Each number is 500 + 25 x the weight over its row's rms, rounded and kept within 0 to 999. Layers, rows and columns count from 0. Numbers have three digits each. The size before them is the row's rms in percent of the matrix's.

# layer 6 attention query, 256x128, rms 0.0925, rows 132-153, columns 0-127
116:493526445499473548536509499540529486558521509534520488469499479443512488483521487481525494519493477487549507479477493531540533527513490507514512489505497535474478481541566471528511490536496462506471538496481476476541488475481479485519496478550534496490479510463484436530515494510503509490475496499540477465501497510457506507543489506501513488492512470507529494482480507513484493472538
115:531531514541492494533537526498441493504503486490521475499528559514466525474470488469537494483507545500509444493476521473485484568492514510489476495450491499485484465515506492496501507474518510480489492520514469477523519504517496499483542511493537442515478515486516527541449510456519525450505527487526491486517503535504546484521457486484541475512484480516513511512528470512496477469505
118:492534479478516543524511511481521503516502514478518501539513510470545486502484495490511488527502466511474511515519444468507502545532502510533499491502503561477518486561507471435474499525523487505475544478460507529451476534498465471515504465523440488499532547478497459502534476511503512545478480479498505508527471515474458494504494500495466508523520495468518496501476524483503509469466
114:471484507474483490493508474581491489560530443524490456511522461482511497492486455505522498469483508506561499486494495504519538474502516478510540514490505497483477463478443492503517499483491527515527511502512516500530524452511485509506504469522496540503517494486465505510505537525479533496502472549475454492521515524513483539484493530542493505477529545490529507467490513534489539489464
133:522527492524478435501440479488526508474474514482493510512470481477452499551564486485504468511519519512482467494510453524497457472492470517482494497498524503497499552458479511520498469519511494517504512535530527502485489469490567556501471496498443495507481490512528484506513458513547491493517542504455483551502469501490497491505521505478515525495500525478468502498517499476526492517481
126:493512485506471479512487502561489508467506565494511493514551494488425481511532479498474512460478492477504509484529492502470491509499525454438523500567511504541493489492522466482474497505464522506520469529508550456519510514514488488496463522470522508487471515462474491519508519496551504478509502543511508499512528501506511519497485513514555507501530472449469525504485486501517487476530
111:513536517520510506520532470522487523512529479475468489533498505569482471482460480472538495448538507493443478514468522478491509503483487491474496514483506506492494479481517501509486514449551485500520581464504529500509466474498504512468505440519518487503502525503521522491473534485543522524518533489522494542542496556470484502497483500464468492526481516509462494499527513502482506486513
116:522510523499520486497498438577548519525503506459498490528499456501506483511503495497495499473510474507490528482520519512516545510488494460511504532518512513497469485525460475540517498445538540544523519458477539511494449470523466502484518507521479549489485503479463491497554491522488505542512510474484480491521536529477487500514508519463479534496540490471498513474466504510507516476465
107:495499486515489498464450522479538500507488559454484506572491458520531484505516502478485477516502468496489516555519488498506521478570478465480510507497557496496479517517520523519503525509513470480512499436479537488438536507519496511472514505457481516468490471543514497500514456503528484510501503505478495546488516487471505505517522486462501529498483507467497504484457519519527529504496
120:549505515518502502521447517527548493483469484482469514490529495525494472527518524513457537513511495500443519494482545548525480479488461472495503490506466507520494490531474508462523493460532479517523495530502506494483491483474515518482443516455555498487483497521498511513503496546488522551513518488488452522482503467491500496446507513517468493486526515488447479535522488520465529476485
128:544447495481509491516500496511477469527531483477497511507524482506486500459466481468531481486519544451495489479493517432505528548480484499491463534493494517436513502545451481495519509488546516501491497519489476488489508536529500471500525454470466509515499499542477512513509497521525516466482506503486471524512508498494497445489513516555479471491516501489523505509514516542442522464467
111:539494486497529511468545530491495490525506494554494504498483516509494516500472530488508469459481506495501517512492525496498501494462527499469499500524532457469487479551537472491464535537500511474497531456503519429506494536517499464512498479487538456499480464507504479484529507510538510487515513480515527462508504499489496458498473513486564509497505436523505536517481514488465472460557
106:466506504560438516477546540520477491524553458489486480463492513510460504470513450515533504557530491440496490525508477524493505540516522515536509483458475505519486492505506499505510483462518499541513474508504512496496482432485529510508464491462522491528487514485536495482483488511500499495490478509466488468484521532503526495526446470477499523500458540505498478535490504497508499510505
115:487502452478516509456529533513471507498488476535508495485528500460499479531500522500510467504494438525521476534513482530545495486500499518517535448507504523532468493487480467486485490490499553489485513495495525542487500456515484466529495524486495522510541483471481464448563467498470518541532488521462487459548523486480488519510537486511490504518523513512505473491494541501545515473511
099:466490542498437498465527499525530469545519534512481515488474487508507507455529512504544523516500470479521531498519505483486512475517539465505509504489502438494545528498491498524518542495503515463476473463532536490455507488470429483512468492496508496516514503488502483515480518482519485464461485504476505475478509502535484507456517532494575537492486523500509499470467492522516476499508
116:494499531483496478477491550473553493474480498480531522512528482494521504487483524474453514532483471514539495485512486534470533532510504478521541538518533464521512509494465481491513479454483548497506456489500500481514512524513532510479529524471504493490520499513419527517494481516474529487509489536434516477485484476453468488496484448495515452512529487502519499500470462520522518497515
128:442534522575502494474495520489458494569486442491497520505508517492540498511475486499485477509503485485490504470480475526482508482479503501542537468475505452481483494510449493497509486507517546519514489518501520526513512459503511497514511545475559487503496462499529479474506521542490503502508463497475486474517482490510480520500498504522526544508505513476543472443448519493504504534469
107:501480425504517515495504519499553504472546490513506483503539471489493504518537531500475497539521480480500523531495520511516517487515504503533514461512487508486530532524508496439506528479509459504474511524450493479499497530488470465544473474494502518497520464532483488502522479557482529525496494476457513502501546446428471465511547517502527491522512492475482486515526504500499498510532
102:500512510505469488472535522513486517493495482506475524509482513474499554520506559501511474536496466503507508493495499502537530499488477522515494537455508503525474481521458491503512479483508534492511524486494509502460531474501527479525462520465466481511550476504488531500436503471477505482505497487446493479462504487552547530559531500495510497492456499542485496512471486551516457452489
096:500503505483480503499514484481464527468483533476492535546487475507532470470518473528547480507509487480521452530533519485494503506515500521463470519475553517533482484446477506530508506504519512488518505466496495512489512482519487515509485472487443476504536496492478545504431493477511473462505490517506493533498534531549488532551500490479523468492461517507485495515505536508534450446485
099:502492461502517473501482513494496489523527518505496507492511529487469494527480501457539545521547467493502520507507518492509476488529448499484459505530483507522484457468499482500489503509463469472460457497499482544466523485492494500475560467441495461528518521482509510490521485544531525520511544510494449507490513471481526452465538474474481494451494498530520473539508500537503528501494
110:507506485537432505512517427450519477523524493502525505474483499479499555515492512487480527483488506485541490483503488509470495486522507468503482524506514558485506513515544467498475469492500462533489490481524458507525466481497490535506507451509450499508508499514530481489481445472559511513520507490493501507522456496475512484508481466478467533518501511504541510515459530493497510544540